Part of a small language model's weights: MLP 320 squared ReLU, vocabulary 1523.
Each number is 50 + 12 x the weight over its row's rms, rounded and kept within 0 to 99. Layers, rows and columns count from 0. The size before them is the row's rms in percent of the matrix's.

# down: layer 6 MLP down (transposed), 320x160, rms 0.0514, rows 271-313, columns 80-159
# up: layer 6 MLP up, 320x160, rms 0.107, rows 272-313, columns 80-159
down271 104:40 21 44 47 65 48 45 40 66 58 55 32 33 55 46 41 50 44 64 62 52 45 54 69 42 55 46 49 32 23 24 39 55 43 24 65 37 73 53 53 52 30 20 67 53 56 49 60 35 52 33 41 55 55 47 47 71 38 52 60 51 51 43 42 51 64 52 46 36 51 73 32 66 68 58 42 66 57 64 43
up272 105:38 48 36 48 54 55 54 46 52 62 35 49 26 84 58 63 51 38 46 31 66 51 30 55 78 38 45 63 36 53 60 45 63 59 58 46 53 51 37 56 52 40 46 61 66 60 32 64 63 34 48 52 48 77 73 40 55 48 49 39 50 61 45 33 55 56 60 63 41 45 57 36 48 48 44 42 53 50 60 28
down272 094:40 58 56 39 27 48 57 63 47 55 54 43 46 43 63 56 52 48 54 33 34 39 62 53 60 53 52 27 65 68 39 48 42 40 34 63 65 59 62 53 38 55 53 55 52 49 36 29 32 42 53 42 41 43 37 59 43 59 62 60 55 44 65 38 73 25 71 65 41 43 59 58 57 46 55 39 58 68 68 66
up273 094:65 52 33 52 45 49 50 54 48 31 63 47 45 34 53 42 56 52 51 48 49 32 39 47 49 58 32 59 44 24 66 65 55 44 45 40 50 61 64 37 51 55 56 55 35 40 54 44 26 52 43 54 40 63 23 27 54 47 38 38 66 41 48 42 45 44 46 46 49 55 76 42 64 60 57 63 42 54 74 37
down273 089:38 47 60 41 30 53 33 42 55 60 50 33 58 42 60 43 42 61 30 55 67 70 47 29 37 62 49 48 62 50 56 39 41 42 49 64 63 58 62 52 58 49 46 53 38 50 44 43 67 41 38 57 57 29 52 65 68 51 46 41 41 37 53 70 60 48 48 50 60 38 47 45 42 40 33 41 51 40 47 39
up274 094:68 44 43 55 47 70 55 37 46 45 62 36 41 27 37 82 63 51 40 33 67 66 45 64 54 40 43 64 54 55 44 49 57 51 66 60 37 42 56 35 30 51 55 43 38 36 34 39 38 50 36 68 35 44 40 20 50 53 33 66 52 67 47 58 33 59 53 42 50 63 68 61 65 43 37 59 72 42 42 56
down274 095:48 36 58 47 20 60 26 57 38 54 70 49 48 33 44 73 44 40 59 62 43 41 43 60 59 45 54 43 49 61 66 63 43 54 56 41 46 53 38 72 69 29 32 52 50 72 45 25 57 59 73 54 52 48 39 56 34 52 32 55 20 35 59 21 60 57 45 71 56 62 32 60 63 43 42 40 55 47 40 63
up275 104:49 42 42 54 67 65 25 40 40 65 50 16 59 69 68 56 57 62 58 36 38 48 44 43 41 47 25 66 43 61 40 36 37 49 49 36 66 70 52 43 41 63 37 50 66 56 50 48 62 66 41 66 72 37 65 59 55 57 51 55 70 38 63 58 72 42 43 39 66 47 64 54 35 38 51 40 57 85 40 37
down275 109:36 53 44 45 45 29 47 45 40 43 36 38 48 29 45 41 43 32 68 34 53 57 45 37 68 54 50 51 50 30 37 62 65 50 54 59 37 53 69 60 64 64 56 53 52 65 44 24 53 38 63 55 65 47 72 59 41 61 39 44 38 59 58 56 37 86 57 34 55 45 52 40 29 60 67 23 68 51 79 55
up276 095:51 64 42 59 47 39 63 19 36 70 59 49 32 52 48 63 46 62 30 35 50 64 42 67 69 41 47 50 60 64 40 48 51 34 58 33 36 64 46 52 60 71 61 42 66 41 44 45 58 67 16 43 63 49 51 48 66 50 54 51 36 47 63 43 65 49 37 45 69 54 69 22 39 45 42 46 50 43 40 40
down276 101:54 44 40 32 31 72 72 45 84 35 41 32 43 42 57 26 49 47 64 42 59 42 32 33 52 65 55 59 37 58 64 35 54 60 48 71 58 57 57 33 72 53 60 47 49 54 48 63 47 32 47 47 71 38 52 38 43 53 66 55 46 66 43 60 56 49 39 61 62 62 49 52 62 29 52 47 38 39 50 46
up277 113:26 46 64 58 36 41 68 58 56 71 38 38 60 70 51 70 44 43 50 40 58 77 48 48 53 58 49 76 62 64 32 40 53 55 64 56 36 35 49 54 40 29 54 31 47 71 32 45 53 69 50 43 38 36 51 65 51 68 48 53 48 38 61 53 41 63 61 57 48 48 47 49 58 36 60 61 62 60 46 47
down277 108:46 39 62 52 53 45 63 51 91 50 68 41 72 50 29 52 55 45 28 55 55 66 59 45 53 41 45 52 47 60 49 59 48 47 57 59 44 39 53 43 68 68 60 52 41 57 43 27 51 36 48 72 39 45 54 41 38 59 40 51 42 27 55 45 62 78 44 34 53 71 49 55 60 44 63 49 56 49 45 28
up278 106:48 78 38 61 51 55 40 42 68 45 33 59 61 50 61 53 51 44 47 52 61 73 39 50 74 58 46 43 42 38 72 41 31 64 66 48 40 49 58 26 59 50 43 37 41 71 33 33 57 49 49 50 51 63 72 35 61 52 30 62 51 63 76 36 53 64 66 40 41 46 55 47 69 31 54 50 43 40 60 63
down278 103:28 61 37 36 69 61 43 50 48 50 41 34 65 76 70 60 45 23 67 54 34 50 64 40 48 59 55 40 28 58 68 54 60 47 58 24 48 50 43 48 54 53 65 61 56 57 63 37 42 41 35 40 69 52 58 42 53 46 76 40 43 49 64 48 52 45 36 49 50 46 65 76 44 56 70 45 44 46 53 36
up279 108:46 54 34 62 56 67 55 55 49 46 53 36 37 39 59 46 70 57 57 70 51 18 45 63 46 60 51 41 57 60 37 58 57 55 42 28 52 39 45 43 40 57 46 42 50 52 65 61 49 46 38 20 69 59 88 35 54 56 22 54 68 36 46 50 52 48 55 55 53 74 61 39 62 54 49 37 21 42 35 35
down279 103:51 57 58 37 42 48 50 41 45 70 42 55 53 57 48 64 54 49 66 61 63 37 63 65 63 38 91 64 48 52 55 58 44 58 52 47 65 51 64 50 58 68 54 52 62 38 47 62 36 61 35 52 64 41 35 59 38 36 74 51 40 49 33 54 34 51 51 56 66 43 57 47 31 49 73 33 48 67 41 39
up280 099:72 58 59 22 65 69 45 56 26 50 73 60 36 33 71 61 34 59 44 46 63 57 43 30 44 55 41 61 53 61 38 59 59 51 43 64 55 46 41 64 65 68 82 63 62 58 49 44 56 40 65 60 23 51 25 29 64 68 47 53 70 51 46 54 34 44 35 49 57 73 64 55 46 52 57 48 55 55 42 36
down280 102:27 48 46 62 65 56 52 47 64 22 43 52 49 66 31 53 60 53 68 71 50 48 70 60 56 41 49 35 61 50 71 48 42 37 52 58 45 49 83 46 44 63 33 59 29 45 58 43 56 53 59 33 59 57 23 32 57 38 53 40 46 44 48 73 54 37 77 44 25 65 45 56 70 48 58 56 44 44 47 36
up281 109:48 68 49 37 59 51 73 38 48 54 77 50 50 52 62 54 43 53 57 38 43 38 66 44 45 41 44 53 49 41 35 68 48 62 71 56 50 33 35 62 64 25 57 74 48 59 44 07 43 38 55 46 40 55 47 50 53 54 50 44 46 26 52 53 57 53 62 71 45 51 58 61 33 41 49 53 53 50 60 45
down281 104:58 57 41 79 50 61 39 31 66 55 37 58 68 53 29 51 35 63 53 33 66 24 74 33 57 56 28 45 65 41 44 52 50 54 56 52 30 50 62 58 54 59 45 61 53 76 55 84 30 51 31 52 58 64 45 65 53 26 58 63 47 34 58 68 79 34 47 50 62 50 66 59 58 45 41 47 56 37 46 27
up282 105:57 63 42 46 30 60 55 50 53 56 48 57 59 44 43 54 47 71 53 49 57 32 64 56 69 53 46 50 42 60 28 44 63 72 44 28 25 57 45 47 58 77 48 54 41 51 66 53 44 47 39 73 51 33 51 68 62 62 55 50 76 65 57 50 35 45 38 55 44 66 51 63 69 64 37 55 38 50 52 42
down282 104:18 49 31 57 61 75 41 57 43 50 67 57 40 62 48 49 40 33 43 48 66 58 50 58 48 56 48 58 45 61 38 59 51 60 55 51 39 55 51 55 56 56 60 72 50 59 51 45 41 57 49 74 60 49 11 60 55 46 47 63 72 61 46 33 44 56 33 32 43 58 40 40 51 41 53 62 75 59 50 14
up283 109:52 41 50 53 37 55 78 54 37 57 57 36 35 68 63 69 57 73 52 51 42 43 42 47 47 44 69 48 56 58 54 59 56 56 40 44 30 49 47 61 74 50 54 31 48 55 50 40 49 46 46 63 46 60 43 60 44 50 51 62 50 49 54 77 25 57 48 48 44 26 44 45 63 80 45 58 44 52 73 47
down283 105:47 70 37 50 40 54 57 34 77 41 55 57 64 50 62 66 70 50 43 41 43 60 40 57 54 33 51 71 60 57 48 51 52 59 66 54 46 48 48 49 41 43 36 29 28 54 35 35 36 69 49 54 61 47 56 64 64 43 45 60 51 62 74 49 71 45 38 59 22 41 49 43 46 49 43 57 28 57 26 28
up284 096:52 79 69 49 63 72 59 57 38 52 44 43 80 38 58 62 59 63 53 47 57 34 65 38 51 57 72 55 52 57 58 55 72 44 41 48 57 66 51 60 49 38 66 54 70 32 50 57 69 32 54 58 36 60 63 44 43 39 79 54 53 76 61 45 50 50 32 48 32 43 73 48 51 26 56 26 50 53 48 68
down284 101:46 62 53 58 56 49 36 27 29 18 48 43 39 50 43 47 56 43 41 59 71 41 48 64 47 34 43 54 54 49 46 24 29 65 34 59 63 58 35 32 45 68 43 43 75 45 47 34 39 46 49 31 38 51 36 26 77 37 41 32 28 38 61 60 43 52 66 53 18 36 45 45 48 44 44 61 60 50 53 57
up285 095:37 18 73 37 30 57 68 35 37 63 46 44 50 46 54 27 26 44 55 52 27 62 35 51 53 55 47 43 52 35 65 52 47 47 36 40 67 39 56 60 51 67 38 65 59 45 56 47 54 41 81 41 41 52 62 61 60 49 65 34 50 56 58 50 66 44 53 65 22 49 45 31 54 60 32 34 45 38 71 58
down285 100:52 60 57 59 76 37 50 44 51 37 84 59 48 49 49 60 34 55 49 48 48 46 55 40 39 41 42 38 37 47 63 47 46 43 63 37 44 79 43 51 51 43 62 52 68 34 49 59 54 55 35 43 43 43 54 70 44 50 12 58 58 61 54 45 50 71 47 88 49 42 59 85 28 67 52 56 52 41 33 49
up286 114:50 69 53 53 45 69 47 63 49 43 51 52 39 53 59 54 46 37 50 53 41 57 36 74 41 55 73 46 47 46 70 41 49 58 65 44 47 39 39 34 66 56 60 54 52 46 51 27 46 55 69 48 39 61 46 21 47 48 59 51 33 45 40 60 77 64 55 38 34 38 54 55 70 41 55 61 54 56 44 61
down286 110:39 28 33 57 55 53 48 42 37 39 51 66 17 38 53 66 50 36 55 37 37 50 52 45 45 62 60 59 47 68 40 30 41 55 35 74 49 32 56 48 57 63 57 34 31 48 37 40 47 58 48 44 40 46 54 65 66 44 62 46 50 52 51 26 36 44 62 54 58 40 25 42 50 18 67 59 30 44 45 45
up287 096:29 58 35 45 56 48 31 55 42 58 54 50 33 49 44 60 55 49 61 32 55 44 61 35 33 41 58 46 54 66 51 35 54 35 32 59 39 52 47 41 61 66 58 57 54 46 26 50 35 46 52 50 68 44 49 57 39 45 63 65 45 56 51 53 47 29 65 50 65 66 59 46 40 39 68 46 55 53 44 37
down287 104:48 69 71 57 55 63 27 49 34 39 64 33 60 57 79 79 42 75 31 45 29 36 34 66 50 45 42 46 63 44 39 45 29 48 51 40 45 47 44 41 57 42 62 52 60 44 72 30 87 43 45 68 49 30 48 54 55 50 40 44 52 47 56 47 43 57 45 41 45 33 48 45 58 46 45 77 42 33 38 60
up288 116:57 41 55 55 67 40 52 54 48 40 61 18 51 46 62 32 37 73 47 48 21 51 47 59 50 44 55 30 40 49 40 37 39 81 46 44 47 60 33 62 55 34 33 43 23 53 53 42 40 70 23 60 46 38 59 37 31 32 36 48 35 44 56 29 72 51 57 33 49 56 45 46 46 43 41 65 39 47 58 68
down288 113:75 61 67 56 60 61 50 52 36 42 50 44 46 55 40 53 52 51 65 46 48 54 47 54 27 58 52 46 60 57 39 43 58 56 63 34 64 56 50 43 77 55 38 40 60 63 23 46 38 33 50 37 42 53 62 40 33 59 34 43 53 49 66 70 66 65 36 48 73 67 64 57 44 51 59 66 36 39 63 50
up289 105:28 43 41 42 39 40 52 36 55 41 50 52 54 64 25 59 45 61 73 46 64 54 52 70 59 40 77 45 67 62 56 49 53 66 43 51 59 45 46 23 62 54 48 52 63 45 45 25 64 57 44 40 28 53 46 43 33 46 50 41 26 36 21 48 56 65 66 45 53 45 56 51 49 56 45 60 58 46 55 30
down289 105:52 54 46 23 59 63 46 54 62 47 48 70 41 38 56 53 52 56 67 51 53 43 49 70 51 58 34 37 51 50 60 62 45 72 50 56 70 54 54 29 43 42 50 39 38 29 58 49 59 46 52 66 36 53 60 34 33 42 57 44 41 60 54 30 56 49 45 26 72 58 55 59 50 62 59 39 45 54 59 49
up290 102:40 59 67 53 37 76 54 60 68 48 22 44 58 47 38 31 53 47 55 56 52 52 51 53 39 64 55 49 16 36 36 55 48 26 33 45 55 64 49 50 66 47 53 39 33 37 25 42 30 44 39 51 37 44 27 53 34 46 57 55 78 46 51 47 45 50 68 38 46 56 56 51 59 61 60 62 53 61 40 51
down290 102:36 51 47 44 45 38 50 69 74 16 58 44 41 58 62 55 35 17 60 54 49 54 52 50 69 53 53 51 50 39 45 58 57 46 42 66 51 31 57 54 49 49 50 56 43 45 58 71 48 49 43 62 51 49 58 57 44 61 64 39 47 58 62 30 48 76 71 33 34 58 48 47 26 62 39 54 51 29 56 38
up291 098:47 50 44 57 33 61 54 71 54 53 51 61 68 46 45 38 29 23 73 58 42 53 62 27 60 32 65 48 79 48 38 59 32 42 41 49 44 49 27 47 57 46 79 26 70 23 44 57 58 59 54 60 55 55 57 47 49 46 40 50 57 47 41 45 23 37 63 60 42 67 61 53 54 72 35 62 43 35 39 54
down291 098:55 41 41 42 53 54 60 65 56 66 43 48 42 43 57 67 69 62 47 46 47 78 51 54 61 55 43 52 50 40 72 44 62 50 57 52 57 42 46 59 41 56 31 63 43 63 36 42 44 48 53 28 45 48 53 46 27 47 31 53 61 61 48 20 65 43 42 46 56 36 63 36 37 58 54 44 57 54 75 71
up292 110:45 44 28 47 59 56 40 56 77 77 32 39 41 65 59 37 38 71 50 42 53 64 42 48 52 46 61 68 58 57 40 44 33 52 37 41 38 33 64 56 38 58 45 34 38 55 46 59 38 50 41 42 56 76 56 23 66 34 57 58 53 79 62 44 47 48 42 39 42 43 66 38 50 47 39 48 24 46 52 47
down292 106:62 34 56 57 61 42 50 49 46 49 19 55 52 52 70 39 37 65 46 52 55 50 49 29 41 50 69 59 55 41 45 48 52 50 36 64 50 30 67 43 35 30 45 21 47 69 53 73 50 47 40 17 47 44 44 25 56 23 62 57 54 64 51 47 35 35 45 21 40 60 68 53 53 52 51 54 59 50 52 54
up293 087:49 48 44 59 44 54 62 60 56 45 61 59 56 43 63 58 49 55 48 65 52 62 54 56 45 55 55 49 34 38 67 51 48 27 21 65 44 37 53 70 37 38 42 60 29 39 63 36 69 59 51 37 57 46 73 37 65 52 55 61 33 53 53 71 59 59 46 66 57 36 54 49 62 43 35 48 55 25 46 60
down293 089:46 43 44 51 72 51 68 54 29 49 35 64 37 48 50 45 48 52 78 61 33 61 52 57 39 47 40 37 24 64 45 45 55 50 50 47 31 52 70 49 37 55 57 34 59 44 60 69 49 39 49 34 37 52 47 70 40 67 61 45 58 47 46 60 72 61 56 75 50 67 55 55 53 57 56 25 62 69 57 38
up294 105:41 41 68 71 45 81 23 51 65 38 43 60 40 50 36 34 58 52 37 47 51 52 45 66 53 59 54 54 56 64 53 59 56 42 57 43 57 37 33 43 52 41 49 43 42 35 44 49 55 50 31 55 70 75 52 37 70 63 47 49 75 33 55 28 74 53 51 59 75 45 72 44 51 33 36 54 43 58 45 61
down294 104:25 63 47 65 51 41 38 44 72 63 55 56 63 54 59 46 63 37 58 61 45 47 37 75 42 67 65 43 51 48 61 49 53 51 63 61 48 35 40 44 38 50 58 56 40 36 79 45 49 35 43 19 40 71 49 42 27 46 41 32 26 42 36 47 56 52 38 65 50 39 57 44 61 25 41 53 47 57 53 43
up295 097:49 46 58 33 81 34 62 38 48 56 57 35 65 59 42 55 59 61 37 52 55 54 46 62 57 65 54 57 38 43 36 78 53 64 58 54 67 45 53 41 61 52 58 47 73 54 47 36 69 30 35 72 58 43 38 52 49 46 36 37 61 28 56 52 34 44 59 35 54 58 44 72 36 33 52 63 52 54 84 58
down295 100:46 54 59 63 29 43 72 51 60 46 40 51 54 49 49 47 59 40 59 67 45 51 72 49 77 47 41 57 73 56 52 49 58 47 52 67 54 34 40 59 33 45 34 39 69 24 53 50 46 37 86 66 37 52 43 39 34 55 65 66 59 34 40 29 50 45 61 18 40 46 47 65 47 56 54 56 46 73 50 45
up296 109:50 77 73 53 43 41 49 60 48 48 49 49 52 61 24 48 65 45 33 64 47 55 51 52 58 43 70 75 43 57 50 52 58 41 53 72 40 54 36 51 32 52 61 30 61 33 54 38 53 64 45 38 70 31 45 32 73 56 40 53 48 51 67 41 58 57 56 31 42 57 45 50 72 51 53 75 62 52 33 57
down296 109:42 57 81 79 69 49 36 35 61 50 58 46 45 55 43 56 71 63 39 57 51 45 44 41 50 58 55 37 58 47 62 58 46 55 43 51 39 66 44 60 43 33 59 37 42 28 79 60 56 70 49 57 42 75 59 48 65 50 51 54 29 40 72 37 49 47 26 31 52 46 32 37 46 46 27 65 50 39 72 57
up297 105:48 56 39 51 36 47 28 54 52 44 59 59 46 54 60 67 49 41 42 56 37 36 55 70 49 43 67 53 48 59 54 56 45 50 56 65 41 64 53 39 29 48 62 46 49 64 43 31 61 52 32 64 63 39 40 70 37 56 58 50 38 61 72 73 67 32 43 43 51 41 65 58 40 47 43 68 49 43 34 30
down297 103:55 52 54 49 51 40 39 56 45 60 35 35 55 32 49 56 53 81 45 45 46 68 64 47 59 54 71 82 33 27 70 57 49 41 56 61 47 47 43 58 52 52 39 49 74 74 66 25 51 49 49 83 56 29 65 54 55 46 49 48 73 44 53 41 53 51 39 58 42 43 30 54 35 52 36 66 42 37 43 49
up298 097:45 52 47 26 51 58 44 43 59 66 41 57 35 36 39 49 63 62 58 69 36 41 31 52 56 41 58 60 50 60 51 67 34 40 49 55 62 35 30 59 48 52 50 63 23 66 60 42 75 53 31 48 38 52 72 56 53 66 56 36 49 41 43 60 69 54 53 85 32 43 52 42 65 48 30 55 40 53 36 48
down298 090:46 62 40 57 28 44 64 50 51 44 36 67 46 56 46 41 36 46 37 49 39 60 51 27 26 66 66 57 73 39 60 36 56 54 58 68 54 45 62 56 45 33 23 47 44 51 38 40 41 43 77 60 82 42 40 48 36 49 52 57 38 45 48 71 47 29 73 39 55 39 51 52 47 48 57 47 71 60 63 47
up299 090:61 50 43 53 33 54 52 66 75 36 42 55 48 64 46 51 60 58 56 56 53 46 46 43 55 62 56 54 61 43 51 36 31 55 44 56 60 41 41 34 51 65 67 60 64 64 41 29 45 43 12 46 35 61 58 36 50 52 50 44 55 42 46 42 58 35 50 59 47 52 57 43 62 44 67 53 29 68 52 66
down299 099:67 78 47 46 61 21 45 41 51 57 47 59 63 33 47 56 46 60 46 68 40 58 38 52 43 32 47 38 47 39 46 42 67 53 56 46 39 66 68 47 53 44 45 42 27 27 47 58 54 68 60 45 39 43 48 61 31 57 36 47 66 45 49 49 42 73 56 37 51 42 39 54 61 52 40 43 57 40 26 38
up300 101:63 55 50 39 33 29 33 38 51 50 61 52 40 54 30 57 51 43 42 59 52 28 33 52 61 52 30 49 49 48 45 48 54 56 45 64 21 52 57 43 66 56 51 57 63 56 48 50 63 33 61 40 51 62 48 39 64 34 60 51 48 40 47 73 56 61 70 56 32 71 63 44 61 63 79 49 48 43 40 48
down300 104:28 66 37 43 58 73 46 70 64 46 57 38 84 55 53 47 49 61 36 29 33 49 29 44 21 47 54 39 47 51 51 51 32 55 53 44 51 41 57 39 62 34 47 31 47 52 55 73 34 52 19 28 41 53 36 68 49 55 31 58 56 56 47 47 57 57 53 35 53 54 61 51 50 38 40 58 78 40 53 81
up301 106:42 64 41 70 63 62 49 48 67 68 50 60 44 62 64 69 82 72 45 60 36 19 46 59 60 59 52 46 52 44 35 57 80 37 49 32 33 57 56 45 41 42 66 34 56 42 49 46 43 52 50 62 53 34 45 31 55 52 46 55 47 48 44 48 61 47 40 48 42 50 64 53 60 46 66 50 42 52 45 48
down301 101:29 45 78 35 49 43 60 59 57 51 58 54 39 34 34 33 78 50 70 69 20 31 61 65 54 38 60 68 32 51 55 39 59 72 50 46 64 50 51 48 71 76 53 64 60 31 52 47 52 39 43 45 53 39 60 58 46 51 56 34 44 41 54 44 47 60 53 42 56 47 39 37 46 50 31 58 50 49 56 38
up302 088:29 54 48 51 42 36 43 46 34 83 42 60 64 31 65 60 35 36 63 55 35 45 37 57 51 64 62 55 47 63 44 57 57 60 34 44 50 45 76 42 26 44 60 04 77 61 52 62 34 61 44 50 50 52 64 50 34 38 42 72 51 45 22 34 52 53 58 53 46 46 49 57 68 49 43 58 56 41 47 46
down302 089:46 59 58 49 40 37 36 59 36 65 61 51 54 46 50 61 34 36 52 48 49 31 69 41 49 73 70 63 44 16 65 46 57 42 32 69 56 30 69 47 37 47 72 51 54 46 51 67 58 55 20 50 47 35 41 71 35 56 50 46 48 59 57 46 48 56 56 29 31 53 45 38 51 50 55 30 42 31 57 58
up303 104:50 53 62 37 43 66 66 44 57 36 45 33 63 58 31 60 75 57 44 46 41 60 49 49 52 45 55 28 47 34 70 47 52 75 44 42 37 46 45 42 66 58 43 60 61 57 52 65 54 43 37 25 77 51 56 65 68 35 43 54 51 28 55 51 57 53 59 50 63 69 54 31 47 33 42 59 48 40 47 52
down303 102:53 55 26 53 28 36 49 29 42 55 58 48 52 40 41 49 40 49 56 51 59 47 53 62 77 37 50 42 69 34 56 40 34 49 60 44 50 61 80 43 34 57 33 58 65 39 65 43 61 47 57 59 28 54 42 35 21 60 56 37 39 49 67 22 56 44 39 57 25 41 41 55 46 63 42 44 46 37 41 54
up304 099:50 44 70 60 47 91 52 44 50 72 42 32 64 51 21 46 53 56 58 59 68 46 61 51 42 36 54 56 41 22 38 52 37 56 62 49 45 31 29 51 48 45 56 58 51 37 49 60 49 55 33 63 49 74 36 63 61 68 46 53 48 60 46 47 49 57 47 30 21 46 48 45 31 35 31 57 52 76 49 49
down304 108:73 54 33 39 30 50 63 48 63 53 49 47 65 65 51 58 52 67 71 41 31 38 50 44 66 34 37 64 47 53 39 55 57 51 48 57 52 39 35 45 22 56 43 45 53 42 52 67 54 66 48 49 50 50 58 63 36 39 43 62 31 45 60 49 34 49 58 53 59 30 51 38 44 56 29 53 50 65 38 70
up305 096:63 71 65 41 42 71 17 50 60 51 25 53 57 53 51 68 42 53 62 56 57 59 48 74 50 48 58 34 56 27 39 62 46 48 59 59 55 62 42 54 34 39 50 60 43 50 42 50 44 41 26 52 56 62 49 69 48 35 58 43 63 67 41 50 40 73 51 54 54 39 62 62 48 46 50 86 49 46 47 47
down305 099:50 45 52 28 72 43 78 48 46 38 56 56 42 37 46 45 50 61 46 61 56 50 38 79 49 53 44 37 56 50 37 70 40 44 71 15 39 53 43 61 47 71 63 32 41 44 49 61 38 54 67 47 53 42 75 38 42 64 49 42 32 43 40 36 60 36 30 29 39 56 22 43 57 32 24 59 65 37 47 58
up306 101:48 48 37 51 42 56 47 60 59 23 20 46 58 38 49 54 54 68 47 67 41 51 50 37 50 50 48 64 46 58 42 57 40 58 49 65 36 45 64 35 63 54 42 42 55 45 51 62 49 62 48 54 28 59 61 37 32 41 41 66 24 26 53 55 63 47 44 50 30 69 67 57 31 21 52 51 35 46 59 35
down306 102:74 49 59 40 69 51 43 41 41 52 51 36 40 41 50 49 46 37 56 63 64 42 48 63 45 45 34 57 13 60 52 54 42 49 70 51 56 37 77 54 58 46 50 42 77 37 41 44 48 54 38 40 43 55 64 41 60 84 23 62 48 63 58 41 44 41 20 40 50 46 37 46 46 59 50 48 44 41 56 64
up307 103:48 34 42 45 55 62 40 38 34 73 46 51 52 85 64 41 62 54 30 46 53 46 53 43 35 46 29 62 47 41 53 81 60 57 50 55 54 53 35 59 63 36 63 66 39 65 61 41 54 45 39 44 66 72 46 58 39 59 64 35 60 53 43 50 37 17 43 55 59 46 49 54 51 34 41 42 50 52 58 31
down307 101:51 55 42 71 59 60 37 78 58 34 58 41 52 43 42 33 53 28 63 44 59 43 49 54 70 52 53 55 58 52 66 61 28 79 47 47 49 83 51 61 52 54 54 40 58 49 36 63 57 54 61 63 37 73 67 53 37 49 38 56 61 47 61 59 46 63 56 49 56 40 45 69 55 44 55 48 30 72 59 53
up308 090:59 50 46 43 24 49 37 49 42 37 56 29 58 57 59 45 58 56 59 55 58 40 57 65 50 49 50 46 29 66 58 41 53 35 49 47 52 25 38 44 48 41 55 79 67 42 29 54 55 49 54 45 55 65 43 44 32 32 62 65 55 55 40 55 59 64 30 48 27 49 50 31 59 33 48 54 62 28 48 53
down308 096:59 41 42 62 51 49 37 62 52 46 31 63 69 43 63 59 33 50 59 42 38 48 61 41 54 54 48 45 54 49 35 53 52 50 42 51 62 66 52 48 40 35 48 39 53 34 50 40 50 65 64 66 48 58 75 46 59 57 14 71 60 35 47 55 38 37 73 55 39 59 55 67 58 65 62 54 60 55 50 43
up309 099:47 50 52 46 15 45 55 50 43 53 52 66 71 54 62 47 63 44 31 30 41 31 46 57 59 45 36 53 55 51 65 60 50 47 55 54 49 77 29 82 19 69 51 51 45 60 72 30 65 50 47 44 46 58 65 37 36 55 44 43 47 61 50 50 42 46 54 58 35 22 48 47 70 57 42 27 29 58 61 48
down309 103:32 65 50 52 41 51 40 45 63 46 57 55 37 41 59 47 52 60 37 60 56 19 34 53 57 45 44 40 55 39 36 64 57 50 54 27 67 64 39 45 32 51 53 56 39 60 48 59 47 66 44 50 48 40 59 42 48 50 55 66 64 52 61 52 43 39 57 56 34 52 34 52 64 44 21 49 56 49 49 56
up310 103:56 39 60 55 52 62 69 46 41 62 44 30 54 43 69 50 54 49 41 37 55 50 22 39 22 39 49 45 54 40 26 39 53 42 52 58 37 33 45 43 57 58 56 60 50 67 41 63 51 36 43 43 69 29 60 68 46 44 48 39 51 49 35 51 75 42 41 42 41 55 56 64 55 56 63 38 46 41 75 59
down310 099:44 41 53 55 38 73 44 66 26 84 46 34 45 58 56 50 61 53 42 52 40 40 68 43 48 59 47 73 51 18 55 35 33 43 54 69 71 38 32 33 45 43 38 58 42 34 32 27 45 43 18 36 45 38 55 57 51 58 59 44 46 23 62 52 52 51 54 36 31 32 45 45 56 57 48 70 63 48 60 62
up311 103:80 72 46 61 43 36 46 45 61 49 52 69 48 46 55 46 55 37 63 58 49 60 45 44 49 68 55 35 55 29 49 43 39 21 45 46 50 42 57 51 51 42 41 33 57 44 43 52 48 54 55 25 51 60 51 26 49 68 45 34 51 54 30 54 52 71 54 34 42 55 63 34 62 44 46 55 36 75 54 38
down311 098:41 59 50 46 31 58 59 53 36 45 58 33 44 43 43 47 48 69 33 43 35 59 44 52 44 49 39 57 50 41 61 56 59 43 50 50 50 52 55 45 48 46 59 69 27 71 52 30 70 35 30 67 57 41 45 63 55 34 45 31 61 51 45 55 32 51 57 51 40 59 52 38 14 56 29 49 54 27 35 58
up312 105:42 48 56 50 27 41 51 53 68 42 43 22 36 47 40 46 42 73 61 54 62 24 38 50 61 60 53 69 47 46 54 60 18 64 64 42 65 51 24 48 40 56 53 54 67 57 48 54 56 57 38 63 44 41 61 34 55 30 38 61 56 26 60 44 48 58 77 44 50 40 57 41 41 71 62 71 42 56 45 68
down312 100:48 31 43 42 65 60 51 62 50 61 63 62 47 63 47 54 71 40 44 50 47 43 61 41 34 34 41 62 52 50 33 39 76 48 43 47 54 19 46 60 49 43 44 44 38 53 44 45 36 62 37 36 47 39 46 64 42 58 48 51 54 56 22 69 42 46 32 78 52 49 43 46 79 45 44 51 62 52 61 33
up313 089:63 58 35 55 21 49 57 64 60 61 48 65 65 45 77 54 50 58 51 48 39 66 36 66 55 55 62 23 23 47 60 34 52 42 54 43 45 44 71 39 34 28 46 46 57 61 40 75 47 54 27 39 43 60 81 56 37 27 35 41 41 51 56 54 67 58 60 58 34 59 61 32 65 49 23 45 51 48 47 55
down313 095:50 40 62 40 77 44 57 45 47 69 50 49 34 73 54 47 65 48 71 70 45 40 63 37 32 51 57 71 38 23 50 54 57 40 56 43 47 47 55 31 52 43 48 57 48 44 69 19 56 40 63 37 51 46 42 63 42 62 73 69 53 48 45 83 55 56 64 47 46 49 62 61 46 38 51 41 36 67 48 28